Weights of a small GPT-style language model, trained from scratch on English Wikipedia: normalized queries and keys, a variant of Muon for these matrices.
Each number is 500 + 50 x the weight over the matrix's rms, rounded and kept within 0 to 999. Layers, rows and columns count from 0. Numbers have three digits each.

# q: layer 6 attention query, 128x128, rms 0.295, rows 21-31,53-63,85-95,117-127, columns 64-127
# k: layer 6 attention key, 32x128, rms 0.331, rows 21-31, columns 64-127
# v: layer 6 attention value, 32x128, rms 0.432, rows 0-28, columns 64-127
# o: layer 6 attention output (transposed), 128x128, rms 0.764, rows 0-28,32-60,64-92,96-124, columns 64-127
q21:477587539568490485510441496503564513411491515508439465519491516491374556574430605500487590523578528548592594543494487521500551521506524538468605491500465477608596514516513472508480498559470518
q53:425471464520519508456472460472426572472492564570433471474465516538465512557445470538448431546448550527542495504486584487534523380570507437501534538448522452507507481489407435604409457554424560
q85:471492506563532555550439570469512535445569509580456392378560511560391593560461550537593650413500532593568616557424490421430528513445613594510552504452366508577601535506560521527514476538506612
q117:537422522517534489456406543556553444500494460491554459479476494454523593609497504476559521433478492515500443543560512418479496543549592470535512475505443493592527471493485485523461488525471515
k21:463533571539564528614358486506554472544573413492471461484542479465455513463579567457431616482564523490458551548476513541546538485377517515482546551500530549544572515439498470464536464564495593
q22:464397432477448453392501458540546496506472556476512483580490578470531480582467553470569519538499544411510370443517541541489483521519568438501505493504492521426538416525471459449495441473488541
q54:479427525548397523577512483487480568460531551422559417538433463465547537498474469452482594539425581495463496520582540522436438438510508579528566504546521547563535538379533545391403541455467456
q86:519490367419442535415571497560517467532489520394413514536488606432568496607515488489589527503497434490493458507542509442518511456537533520471470526610470504545505509526525441531507493447444549
q118:386420497432461471479517549514418568458456521476436460456534489525493439552556457601536438428459482473474489390560424428542474423468503494469468488504456489483479503471531424614540498480425479
k22:537556501526471508528542429444461498439502481465515509443443582420495463647520416554493584404465552484546565438477550487555418458536553525507498529612485522453499507472529386498512452478490455
q23:467513394464514614505487467498581490470547525532543513538519467461532507516459551496477453412365547488467514478530482477529422508455506508549538540499521498455474494532428471506448580483477487
q55:497562505471509513489451543488491494535440510525500525491452470526468493478530519537490527492479525442476505489422525448418418556523514432482593574474539525434463480608499528526470473512507489
q87:520541459561490517483500542518568524505582423571458454486507454446475553573466479425536448370465480456516455450415426380429471572500546616549426539434553506579479500453479555531486534530527363
q119:542486475501470513536492492510433515498533507508355428549529535498528495484427465460451506462540518492444486435486485457510492544522498446528501479436516404509472459470479489532512532534530417
k23:523530495478481527515581533480547480394466468574510477477558470556547568497438515539523562445598479509454503531449523488516531511476482496500500497501567481481486438486517579534466478490512456
q24:574501537621628487469456483461456483548403505515521428528518484469511410443550437478499426540585383600453486633509433576558555534575521542535590505594512535555484553425416645453503481487521501
q56:487545554527466443496465483465484527534482506524526526412472508466565506393502513436561466408407565401486538569492436512503532441499608502417502495523472516436571537510555563467483467573520495
q88:527423544568600508379428369520412515545455488465480519558494566460480496483488477528585470471477380551412508477501475579550529511580558508520602494485480552510539515504400552367457477493508468
q120:455502537515599513494437428430493555460558494506463495455497520493583574472498478529532455501525434510476579469517523489465468538521492629489488457476520488473453456529497558442451444502594592
k24:541545553503585538488484474567520462494461478461535482549522541521486512550465487500414612526487393553532503448507573535437557553520486517442442458473417520495441439487459536545489472502434499
q25:454506579605478438528505417472396505435568496583485436472433444479462499547444584505428440506549524466459497471491474424537506508472399535484538522476487436545477416483556494545509541546576448
q57:500434518503510490534519442532517449495483497556483493501436442454500418475528579551390441543536426443546488496508534414477517484494409469508508462446510440538509456463492505552468468498473536
q89:495480433506577490499559412505519486507588541587536527489509479495536616439547455462423433429543523471484498512554558416642547603508445534454493561389579500517394477509464488579509534580550418
q121:392473449573505430511514526494531528512567515521417492511513531464476515516453469503411495491539398499537486498521552396543489577479462512488493561492531482483451435452517426522470514511551514
k25:474535392558493428536434458534499429491484494590526450521417434488420447502491518510441351463478484468561468540501508498503476531478320492527456556488474440481428443498439579557496493501564538
q26:499487541505547548444568510559536487497576516535469545588460479490456380522551586465541420493453512458457424447507466608453487430490543463458561420461486470470472558494475464526470434417554547
q58:520533507539467524511477523521537497584491446482483489550488435531519553443437470499471519548532420480480527562506533580511476498486550432536547507572486430512465518494478473428475448487441570
q90:431526546485462578556569509523514510552509474458418439542407471462453432513453442455465495514421514366491511409395511552546521397503477475500527483482466483446525595489463516395474525473541540
q122:485540409563545519457484586524520536571550560502567453589475460459484470518527474513491559534601458473488503499577442581468517471456473442569494494507575524471554567582548465373457488554573593
k26:482522584490507537404609490551461447422560566469524523518515490436464478557502482510498565516532473397451484477526465425471600503474458445579534529498475488436463529572475429514501464464603409
q27:435483442413494497610478478447522461496447477511547597516485498530534557435535499460517521497445531410398493513570535491481407498415555395506462470466493539486497516470550456412480558502519475
q59:545451547524566569532531505482502523557431527410562503480486507415502455371526459512512488593519534474412434490538567420466463492499492472490418433522545559410493475537511529478468415505531466
q91:420383423424509572497539484450609463559534426444546504578500483576505580538599492502549469538441507446454555458510509470541389581432545425512431421509426511444451496535545523493477589437496445
q123:520469507425507586476582533511597469472496403433494501621555360468530439507549578413528577569481514550501505454557401544523515597499462350502569501438457579483457425497400518470500467417467546
k27:446575427448435504490525576483535621539537516509535521575526566521509532501610400505591535553509530441359512534499533592490527571486499548525528474499444519527498409632546462525491527499455475
q28:635501563460532463518557444521489597423503461534508499469510544496494509467526440498469504492559387587535553521478469572596546519549465491499576465593528493480456527514503505417462524438535423
q60:566521496452573560481546373510457538542490470496441518496428517498523538539535507522514465581535525543544513408470437490549482522518549441515516435549485429438477573482496558549490541579532407
q92:523499540464650461503609485463577530621451498561559462526527489484632457452625468482455352485489430530403585480481446472613466602496427485499485485474444557413421456473527563446495517475516519
q124:532541482467519546514532485482515518487432554475473513544598447555585461429433491564441523552439396444543520499446484487470520435622357555474484406442482459465384443589558521480493574560517437
k28:534523463527600445473582497530454536502487535454500505551497424501519470422507461570404444424494461533439533505509444464472474539598399525488419515497508536557500497474449522452407494439587449
q29:539453563547406491414487468524499494544543437569413536474474550484482439559511469453559543429438549476454484586484540391532590445496548494524468575497488471537524552464465427517492518466466441
q61:525575500564550489560460505475386463497449510525504466546482505502489478525503516456485504523587482465519458523472502440497547513523526516446504545508580441550556526509479488500536551547539422
q93:445459507444452454445398534524605504439492450393580475428509552452453501622443647454566564397511519531498514516523526475498509515486574508514443514512532419540526426564529455526525516575390580
q125:464552447528535513524485533515574581430570523476451438497545481498431517524495616436514545527585432595555561546525464477489573433493577474542518424517508433526521404456451579566464454514494536
k29:450463447457364558510444523552451458504544414495510489454554504449488542559462609505556532496542544579568415442485547497462526456441531511441484586546486458457585443530499449534550449535488585
q30:446515507567490482462508527508443422486511569506463504580426438461483569476502598561544521542484438502506465469515441500472484520469571453414478479475533483459515488519461496479505495578495461
q62:433502491496515357529509432503458469532583480572457575497462600553498566409530557508452515457499495562563567527474517518462494427479506546483463502532468474548502481408502548530447452536471550
q94:368521467487487495502386492539500415470530485519582520475410525493514514511483530579543559599520494404543566462510521530468519558538447413393510446543410541573473434483444409521421471549511406
q126:452522443489512444512486497498451484435504505545534583445478492491472547476544550528460540483434460490484517488482541556523516440503495510468567519464464596528518493496476453480471476495517442
k30:458486498492486533548429503538450402418443487566498474519442553481427479484458524435462489600553421398583576562478531492497523446545412470455523478560495510496581430480489439473562470506495540
q31:489527486400441484560533533530479486486563573432542532504482458541438507511415513497550540523551548513553502599521525524457515545501504522527483582563460474586514525493497472449492555518458542
q63:492463498522472463544489450529463492407501556482578519481414538458503522478495511467582569515564519533518517493549518486475496514429476435541504562538545492559500493443528594485506556474484513
q95:413511502459505427543546572467531431417539525560597551477493521507457525455570587456530560627568596431459515569498576501549449560482552363442490596580522494607455561433554409601504454477501532
q127:586465527530502479561449545463421476447583533578507548534486472546522551551474563471549560519476577388482511562452528544381483481536444489478428486546522516543533543470614477460510482506519510
k31:448543455528417410539453524457511488422614490530583550482461509510432542465473502408549552527452589490547482520433510539425491486527566488475444514577526553584512459526546447507537500482441480
v0:580424617397528507522429540532546449466569514461558472467565548473405471460486547438501494491513528438482501453498427497548498515492529485532543555438428553546522518484471530492454546439473553
o0:523468554523520544549470410548420580553511481507508444505548523485479568520483500454471563418536567552515447443486463503551522453456543503501599536485479515492512536437469560486511524526442533
o32:492510495501448476533438509433503507530421487563542498475414479513469460482516490538537498497509483444452529532483542485506494510491466552532501476516538498482465514459460474549525475472559499
o64:419550394513450418404547635437557366435487533556466610528468456464528471429554495531506424532456428399471551580489559497408515605509431463518335582527550412593547448552509474546469487441526377
o96:495524567509573534492521451580518547506544488463466465489504499510519480570457487457478495545481537559537492480553473523504513468559488519473518397472515468430452475555546453442498520566491552
v1:487516525610470514446484568586472487354495463573476426507464554462513495514636437522461485533426413525556580521551540503524561556467535538533488494486596585530439558460475607442522467428500521
o1:543527480550447580531594543507489527555504464530519507537537418504483548395536407427483460457429444382416511506543541452562438457518464575491446469489507531529419485448563562570470584603506392
o33:547475506512437524506534499539511475509483459509398519472526488504468556500582473503472473451471492493476532476460520482513485508513477469513507474467437433538495473533496505516549462465489527
o65:469447586435580379469346421504439507417433571463528435471440629518510386674397680709526451589582521619645497511368388599415548554501511390503507540503483438422515513549477438457580331530545671
o97:494517385474535530505557489426534521518564526483508568501456471481521506447471471444509551475510530525466505484567563480499517453469489567476509548529543493492575509476510451508488573494447432
v2:472443502478457515425518450481494518522512535616462528597473457388573433602516543551568556577493501488491510539484541516552502554445495424504460461529566506528550539523541566512506513530432440
o2:605491410542551439488518520488483494449529547541560514578567456434452538536558552500496579542448472536462478504512433485499539546498495443456500423475568504526489512472528527523465461498491442
o34:509482542515498472501463523427479515552466460520590502465449541550509520538490545441537441490564567508475483466528484524528524478487643508425512575548580496475513478487556560520503422613539501
o66:367457587457519612529492516603500442518458388457400499323468541581510455449404484508505518430513521530540492540496559442485425473503559612610485551522287526439519458558471432443611527488561597
o98:524551431510428499500479469509535512489484549503497423501527469551482576438477456514418465492486461487517500508488516532452551456500402479482538521481502446518474508489503502504498498492512511
v3:352466557511560437502544618525497535498492530419517544500525538501615489455505546515472485549480540460491436526548426402521449468588503450501481526521534574501429532486483494478520498490549508
o3:404466502457505478567554561519528513526515483513460525513574553599409480496408469504449531483537493464526509579521573382462436425492538460472448551493531541543512491465539541544456544424493478
o35:504469549494478543521433449402438516523439502477585490474444482471515477476535496518568508517513500511460468402457560511498463501446477528549511543532543456502459548514503483562449487503545488
o67:630582490530542614428422398472452507473524495451539426522521409326641525451604553431552488560406492492470516436507331662554704598481529597525543417514498433377483471566441431411473475610584493
o99:501436459561477468531519484544550464512529498555422492493498563543456551556468492536473564424522529586516498519492512488469477495501463459469532490456455484479528475452524499498515495472407533
v4:460399495497465575553494497528405526598508466546480591468551428535484495472472530517526478455410489463506570459465493478474523565526516442494472505542537537553542464569501466528467458549399400
o4:448476523519562529467385472529419525518516435519523528473503549485494510441449518515514450489531449567498434452522451531555409641432556466472546429532605426459490406553449525483422609565485478
o36:470466487550449532551498525570527499520481484486569521507433518491489484487468488521468405564525492469448503504489561466483525426542554566474487453475490519442551536510500490511506473540521491
o68:570523495474455488472661557423659487442473576538481434494532517528467445605598472434449586509435570449478602573428550479366625363622478536567446568491315525600481642358543405487602408386500529
o100:500519527483516447492473426474464505492506500488458499476498461480542563529562522558558518439577499516509470502553495533537486523423451472478494549484594548489433456520513597556473491490519551
v5:383541579475566347498547531536497384516464444489513480577513605547554415462487467413555448496515527497472435488486462390376457467490445497465489516558488501466508497465488567542442509549462558
o5:398505534494521502439534535557389440524509518528554533543453417560402435444417480524412527569531445514505513525426526505438510508565526559543408447470462537447459518549396445448478529535463484
o37:514460489512497502488506489443407502472512545440477525503535556457498572439556523456465485409496460548467489515457504443491503477477475527439489540556512530457523459483579583478458424545519486
o69:653505496500509527610427501456696614409446424537433522383590630471603528534623562523584434464440552470473431446565474586609499529464490437483574489437580390588541485480594515567574491474557495
o101:473491447472473532465550412488475455551519538455584458528465413473513517526454503491470499491510514508569538496542503512526514520449507481488544544511485554485481516479471490482459537483519531
v6:584432616561517500523441468561516575454466463594517493555487497579483539544495573512561531437482543459415507520472495565595506578517500455419481537557496517467503501470528549564470484455483469
o6:555566470479437551567529432529463572513478449499404582482571538515542559527529443524442460530518512498599552519510469435598516417500501476440515551591485473447542514449535453496538504467494514
o38:472509471508565519479516425509536466497492496486493474535492527497515458556482510518473522539538431564535529448510547499477520506489509449516466500510461485488483498496471461473403581529476503
o70:395421535546610443483471584356646408487580545390643365468424437410491428448384481458529529437450521482314495504525533530402590535466489610525478484403483528541465448593474578524434490453470497
o102:527514477492415535523565536598462527471470536510469549476481575556450486486525532491506514560447515479536432502517506517469399520521460461508514479505525516491555566449503451485585463566557544
v7:545438532551568544537404464463474595484457466456556566504530472490422445503556531558544477545468517491525514474531536534457461554483493459454457501539543484555561539425511535505508483486410544
o7:498516548540390510535553527455516466489532478573551441476544444510546426504568570503489497545596428460543580479466517532542451483545549498411506396471560547545500545449461481483492466481493437
o39:486545550507488481534505482541545542508520510491396518537517490443505502524475462519500439475462503429490509469495542452554389568529467439569493502485505442463524464564488460527502488487545510
o71:470488428391592582464507446573487483528468609365411586545494574517433579476443416475470441451339611557405457549597508395467630495433424569617508679549386513423562407592522504523532533517470551
o103:527504479526540483516530509479501487539533464553533425485480484477502508551483522525542608504568457534544453465456444534461529494524529517466492390438541517516439559493478513497456515508492401
v8:481546510567442468427582625525496506486559519465408451523517542505503508537500486420521459558508457434464562498535576504532471570512487497418442511521526483480521527515392556518536490518550517
o8:471502447466493573516565567516543491502432501513459462512496467505496527611570479439596517455541537528463541442493496497585596602507524532519438500575485474362544493471497592566525570524492522
o40:500543537483526480520501443470561505510485495506488528464471471505446513493486530510471459498475464467479439552478571538460458523488496492474474496487536476542509489478433500524514515553518531
o72:544499571571590385478434357441467526418588525533578606448544590490566447407485545558338560588400518490563456568525544455424378333484472454436571554439492537616472415553552387455426486438611464
o104:492469478477468545527457499523455511541491490437489444540508496490443500488466500524550469477534517519531515426466409477471555517511492486555518465490520545440474509451515471460508505551425519
v9:494525540506522570482367405496554481549518455553474514460559523462473454531555507417503466494401495501456459459552495535485427543545543539544429450511541486471571441407561464489501500446455501
o9:511511500472523537543481439539560466486547405511452447410559556449472526510401455373577450493534452539459486427500511451448529485470552500488537471465536438414484541574491423490578451412504530
o41:451524536497527493503443557502466499480511496570525519526509526519497496546444508523469514512510532457444530522502459538503462496530550536494529473495527566497502531506526468491496498543503515
o73:491492440515518453428655550511424519528453685439649457602380391584560412437637590720410597513400563508561461544485503564515502516561427468543484600552372678596476391488469572536371591704496504
o105:518509520542503517544496505472579525467492493512458526516520500515451587524456449456510460541526428461552511546503483482486500477453450501477499461461481418474540536496491563462548446429550486
v10:536535497415494529483465521607501477555600536534542454533578554509458527431501429450521519523471453447479479423475550429516404441530531554436454500534555484492461512515583525528515541435378482
o10:459463434377424499478561428532523550530625523462568465586494573533487412591429467564443423565497518452443465441490509592502570471518435480480522495409498430484509542547524550478467542433386533
o42:516506538521523520507556434474478487555490489501515506537473532470500483510508540531489534552475437513528484490512557529474518548480537481444466513487550464451437458536446449531442584488461476
o74:550499484629579530499464554540507425427364543525457555434574469469538598450614564473572540331498493537607558605540505421445470556478620533523462546620531516554387452434450401550547468524649455
o106:470462522494448450473485510442436497521455416477446496478437451490501480425511480476462526531523454478453482509484490493562543455493411516508517471515450565492585527490524525426520403561541492
v11:431475470484464487465505499473529593465500542549490580414573600527478486539499460533491457486542519524491540483456536432516561484629469557369416551474639527543398531518604470502421422580525518
o11:526484478447443558482526498453430527575482519460460549536446487503455540565409539454491444472498522426516489420437486464609437434491424418524559548483542453445497478400451522421545521545500432
o43:488527458454512516489477538533492471413550549479490479496539424483437479496502498500503494462527484524491465584499442512520497488462464523524522475542457569524516531461523526429505484520501544
o75:507516638553583421479445623487586459349521487512524429422541463480605476292659458475559585511528449598491588584565522589375606612456579611445408423588480510645556520635501471557530487489503587
o107:502463450557494486528524456522517502554410508547555523533514536558476546576443529500500500594462533466509460519501533525474486503547554472501559481431485527418494514524519518546493505428512507
v12:448520421496531492493543548485452491514516579421478568466480555560489556469509583523478545538441544413508508428565563540456462475561423508493460400530521476540524611468551599461515518557428523
o12:457482508505482480451529462526497473528479547462435543556431571423380460481482590489545483467570545540464435470505482491394489467559532526476513551513548507442499634440532382510487488435481492
o44:459517469494529582528530550516579518506516473530508485532549461554513525510451453612453460537453540498477564536480488520575462532564507515500503391487499539431515477560497451538517544470464453
o76:582514577466584563548484489416422507513505471628545451394624428569708445573499350447468550526484447467515575554414521480665450515376540492554522406503438449611534333597522595507410472528516546
o108:538511516483435427500460537544525510484470441493461529523480472461487492487561481501532451491496502506476504474533515434451527560543510473541432587445489462528413532477408509517529498459486512
v13:538613475466463536421516441591498462465557456486607445481542463560522484475447471496529526437453556461548457477553507420389503501494510550539498448451502520576565434462523418561565442531536447
o13:488556542524485448517405503456471476503529453486541478453500446462541492453494545533488545481511516422544552486451440504505469458495414575497501492539547434428550403500520477530510474496561434
o45:535478425468532516474454542498539512492497461531511512486506483486419428468465491533443502467477513457471527503413524469489501481542458529518528551523488513489491514481479558462467459565467500
o77:491392469499616555524623481533538629499440571517407586593473573556463604471557474503595445512475469603496468594564501569627470474487649430512493513480475584575351635367530486493456533496499624
o109:485482537524400444479519435479480424506494512477538446494526547505531442566530544475457458558508482501456473424543535498438538529521485522490491582471492445480531494577459490481516522475469523
v14:492511441538595619454532440473504523505543451529463437480419532445496546543455490483562491521509518575454546464497469499530484528496502506383538448577445525489493588542514514434454471529480463
o14:498524552471532565461520569492543586520425537538572439529487468459545511512535492536448517487449487532396461505489548578512490400448506449441466466472436515442539580438492461506469458524490508
o46:508494449495481502487498498487425461496486490468484520437487444505507479484553453511519506447484510486510513505449509459487462538520505525512500607543539481494491519495461513488515549514529490
o78:534476456508535407558449423457414421508634404443429607466499542571424488499391555472506437523616461467632561506546407452517451539618449586569503515552627496588420376557517590467467587500542415
o110:531521535532460466521544571548575512456485554540546460498552523491491512525552505524503510442474478503502469568516532445523598525464521450516503485463455480465561476458525463560573453473438543
v15:486530445453521558600622512584492560481470490488462469584474473494557454557520504558435448547483409445551564500456527552560454338475543503442486460496490450507400448483581506523463360515560476
o15:449512497529468441455515526468533558522515440345451525593427547471565486400458526444480525484440486479548470515507496530524583440514507416551476524525514527365533425520504535485431531432479495
o47:523492500490491495552440527491433467479480500425473529538525551521487495487518495449529581468544469493476468532502539479488543531443474522492485505569520514499446470547551467447557544428604480
o79:516471518479474607570481430588494443520423527767537429441599433579406507652589432570547461540609596519416496455535516412429371573475523598463545468459437423638454495492429529570554465547440536
o111:484534507478544516422521515448573477480526529460501543442479441456487517479437546501482573528430559524525581467496436556496538539519513482547496476426505532473505594473506469498492505544490498
v16:573489525554442507526453487424473507490505490557546557561453503534437552541592468463469489475454515594494521481580486482493510495483456506475491531541440501533556458429384510591469587510484454
o16:474443511479490573542512447525574550522537468438523427537626526472528475518514539396494470547440489498528549391546454438449587515525512518539550446455472416504444461538468413497497509461458538
o48:403498470488492542491502501478512512461539545508491452451524499535443573494433546509546541551530581518434490510505555534482430491484678497481498560504543523519493448501511493445496505459521516
o80:504570537485456498433452604503386467518543505510423556484471566567478484506371482584640543463538558466385543606454567599579434457512536500431399553477523532456581591555543580445429472370458503
o112:557484462503503430515509503465568515487434510545491497516503423457550462491544449515469544455487470492588459515472467504471553498502492501575561514461461535497452493481493484538573504534482499
v17:533499568475484547528516395534492557526523542479494429506533490539515483495432659491555482472565483554479524591512607413467496462512476457501496415580483523465447561487482486467472488470444611
o17:555467528502533459365548423564432458478458552533415488466496575465484449468548518474550506515658480502502485538535531489505497554483491497549454446541454462488491509443520446470455453449537512
o49:506435479529442508515444502467483469490471543502496492484438497520513508456511506542507486480467490458463431461492518544511499517475486506492497521510510483499490529478515506531564544493511528
o81:407591409458453525706393633364594578513484449418633528499524479521566550525465482540427513471260501529548570420443450530504504530535526520433567569440604581516508514556428578558571524579487461
o113:502496500504516440445574457590463470535503470556444475530503507469465487518540456502501531516551524527475516506517488444490508459473495490508471476470477479497509442499539501490443520518522464
v18:460453548401507460554478496491365518514482510570432547523474494577539497526488554473475486527624575578451471450523520506540409584531488537576586511453538510453559487376552453478552423489537507
o18:432499519533465436541552426447517526552416542513494543497538509547479512483513453483436538516534555587502484543457520475486466531479508536546530493432543562511458603497557564576478490474490553
o50:515457517466565570522497554609496489551497479478565527524519475467459511439562453496477462504491428508518543583448481453473549432538498522483456467476514514510502505473467592474485488459509468
o82:496524488481600576473403496541506445367551409493519401477451476441642478564455568512595541492408419349495551495604431553561530447525445471416430517623362481439532285418418436372471556474508471
o114:530527455543426480485516542431511535539552573463475505490508540482428512485514447485471478496498565537483449505478528541488494498473511502534494464507551518568473564581555489541523526537471558
v19:523419473489487446448497514555506446478486478484434483551563509481491561504431465588528464447584457547436458494502491462394441539535539473419391447403436519595495568524521490482474450467577540
o19:522519532485477551502542537456510488507521505538489448511503474487503485532485469613513446507488454460498565542513448584543436487464547469473417499506414456535462346507520549463494553561490509
o51:504532499515531469514462489587496539493451454469500502536487512487524458533416459564367526492459399490473536476513552473503594514493364456596513400413477539504524563513451472478490465453479531
o83:420546468503512532523529418548496543438509477467461518496551521522511531393469454397500611452570574537475409523450544397518629496570484631553676558481623563380622682559499415485532533426499503
o115:548437505487513451483554501416531456548509546511553509493456488512462492553592599429537482542433531523586506424523484578489469546459524476403450521599528478511441454448525501565494457565516499
v20:453562467510563534485473592478549482543519512504431586410513430433545574472582449372442541533453447509492527497583489483510562469463486433543523560514503553386494486534550417515469469494523474
o20:545557466510592443499517506445482528546452533506465550429447556554525513503513477513436458388481493501511526506446444466596491512464546465489515460546542531571533565478505450480570467539518539
o52:544499493460475539527543432474503469568485453546523542534417481514512463505506504569514416507539427474476512462466493517503516483540497512400527426502501565434487518557526493506514516518474420
o84:481404530433406467362539453591445465376544494482573372584479525466470462498523570570555477588588477468479405470593583652369456539497512606489455559443566471446445424460471553536439527549450427
o116:492492507530528499616519491522507493528432476428480535547533541470474520491454488462496525546468520567535505494437492428547535487514470457505471527535427436532455479468457532468511512454542546
v21:542475562502594468652491476541460508546502518563471511487545538498472525489572614455574440483509515549519458535542559462483459458512469504539478506562514501473584472533505427438464422501619502
o21:564427600492515427432575516534434509504518466552531424421494407548500453472549582518469474464570423502506474506535479504489470499505426577570489460495549393522549470440508584457506519602506517
o53:519531456540504520455569527637484456457493526507532500480463499456479485539525526512428443530498482517544523506494457467499528565525537467407479407522450478463482497524517474492526438522538455
o85:451600359527550609488398527467544452457498550470517593583409592467466621502471349432583622567434636403463464482491562578605554542472559356321492574544492621554406499511475368531552461546522425
o117:465428545453445468514511461443525514480478497466496494512537452533534472439475527514424433471520451525492538497463469517418506438475441552599532528476484486512539507491501551479500548387481561
v22:528490539511463630442406468557539520530503521555417528551573413402546466488526466512474532497561448533580474544460649503444519433497426465568463501444517545552409524453537521496401574486394436
o22:518480420563552534457443433447541441545560475534557486536437453442522491506546537447462457531478498442491463493537468571557519610467491496511510451569553561497493588480484479399512466345553547
o54:461493497490507471517503539519513497469496527493479470472529502515513531472513480446516501534531516494495511510447496508494524486513529493511460549490504498502500531503484544508490521515465513
o86:496582664384454445606542549595452582411383541441471578430615528646431509492364448646506587428512543590531588460458557416354480300510535562452568570443397322471496405499582481628532560715476440
o118:485442466557467538470522524437481510521544494513518473523446529506523470508535531477495468543455493484482444506563483531560474542525529457475458464501491583495527494556464475472521477491483568
v23:447502559426514457456461561467531465456497526482585546583586566537534442498536539531394585550493521464534498454503452479469543444574410476509403481479520434505532510553497489401514530518528467
o23:466438456477536414594426510448483529515531534496603528567495546491455523417514548569411540561532457492539524540558489513483441574526445496535467494510566599490592508393519551462485545551504467
o55:530497494522395496504454537545488476483455472526411471483466489486515458519526470509540495471449497436507507563527521483536486477562554512510466532518463463492462549500439476519543472499480520
o87:525622521539447559384623558526495479514465426469407483334535404445585438500500436412586474436527508569426472443411527515480518319387555471383536487518390378499360525656514475493451428535597501
o119:473510484461524529531517425493507493520517502569517476523464497530436573542470478510519478513477525509535510501525514470534503612504534504532487440470577485497529479463504469548515520485425535
v24:503484425503413464487535516595509475610428566434446563500520472556609530325544598431503507524568559412480419519443442553491598453482556490526540510471458491536528473518482401504446470469522458
o24:486531485562510474505515434562467474536445539533490440388513547598479401626440463503484560477487512597460464423504498439405473499555484537492438473473420526458511442521518461534473505531525533
o56:466449545573467477528508526487516492447488432503459496526495526511512554511488448481498438482503490510466518499513528515541502475494559523513467517481510490498543497448508487496508539535486509
o88:597505484364501583544506559452575560462560456464502549636512436346437573370561569493547477579493462396541571598548415617535541563516561469559545506558569316562329520513459581513549543463443492
o120:457505480531526505461490535493475500499519502530526525461478485487532518490515481549470508448538519526475504494482533398538465489463463512470525518517507610475593534488520471506563467505507484
v25:452561494511470482510490519429437427521568525433477497482545535451552434413474410547424487582555557477479515474572540522413491504480485548585506410537454477506483489546539501523489513499513494
o25:411554538536516540472572518482526510474625537430493468425429520457460478495539423545580520628524519476446486500489507497492610442555420531461460528541457431488572561487449487481529511524506474
o57:547501485520521514490505538554527466461462497449507538522503488465490489493496532505490388546501434505547511475528499524438439566530517487492518408494446480464503527495537507418487444545481500
o89:711415480496472520545409465439427427584350461602543585569670470558618567526490638433344532375474445514490548524477483474555444631451572452517566421443575563518437350502569477484513548495466517
o121:436543484494513500547578455515514555437512535513516462502438527552420508529479485519576518496498557527552463492498491533494493431492483519470525568528519542503498498511450498586504527476499531
v26:456569486545427499551460482441594623532505562415558406542486437487414520469475525658455521421499500472530561444505521502509427555465474499452477468467456470540574512557426601537500418526423485
o26:448562439546448503406491417549557487492485514578497487475536441499453470546564473480483551460456581388530472459577486507450558521444529518512507564469476479461554531522411467549471601540496431
o58:492482513478470495509498431485452432487459528446572551537477494509469464485544484495490546470534450581475495502455562518508488440487487482423475489541512518465474487507521466458473450406514522
o90:583371489382545484647584655413422510497462452400421520443428683576562573406325475489473372530510383657471553525419528531567526504584418515493424441489532596538380443472584563454540496449458650
o122:476539513535527520426462448516510475510512480538498523530511435425523502519510577493523508502535535463524483499543457499439525527479484501527571524520493432496519498466505499490520484569554488
v27:491387498508588511492491536547541537523534440543484506421486505437613442409535409498408584491568452616406596492516413547533520493537522504452429448584467437493570409551449506593485487482514572
o27:436433511537592452482390510482521538511506533476568532481529484514488474465557489478430470527473498525385589475543505460574548494521453489454499522476460560531520477560514446533520526483516590
o59:444517438482447510502524441543522498517482483491473493488507506528535554537504510538487510488526491494511529489492473531495529560448503475583519541494489485498523479519523479499495550544532566
o91:603620465535452552577612506581475411413430496580428437558451558503604579478428495462616516456527534500677361521444509522385485487456538475535474468600607409402497499441517600482492396503462346
o123:480457559435464466455427529454468562530572506409535522469516484480392449545508552528467549509498490459471501497532503502503461475511447513522514542397496539596485535541524477489504470548494502
v28:366477458518463454462519475446495481505499417470540486583541562603503392499523494539451535412604521580565530587568474502560426465554465537522553504460437586540472459459548504550540565508437597
o28:478552502497472461478588504499525419526502492453568455507492476485551532509412355478450444445424576488499377531558464426415414518576552481516473464503541539487389477458496556538485469511508531
o60:469531497463517474471480511542495478523526428456480502546502508510445470539487552454459492537547466523525486449416465550478505556491499450531529508540510427541506491540460445455471619599459491
o92:577392483530534539539419529503399528433504569567410536444530491506424515531674723476553581476594435519474651389438546530601628455355418557435539524570457516526743605536543441489561452484509490
o124:534509484506515526507534499498514505520423480496560511546468543516486477474411486520550506590473461487495447514479521529475499503559513485501510493427516523430493456505417555472508466466538443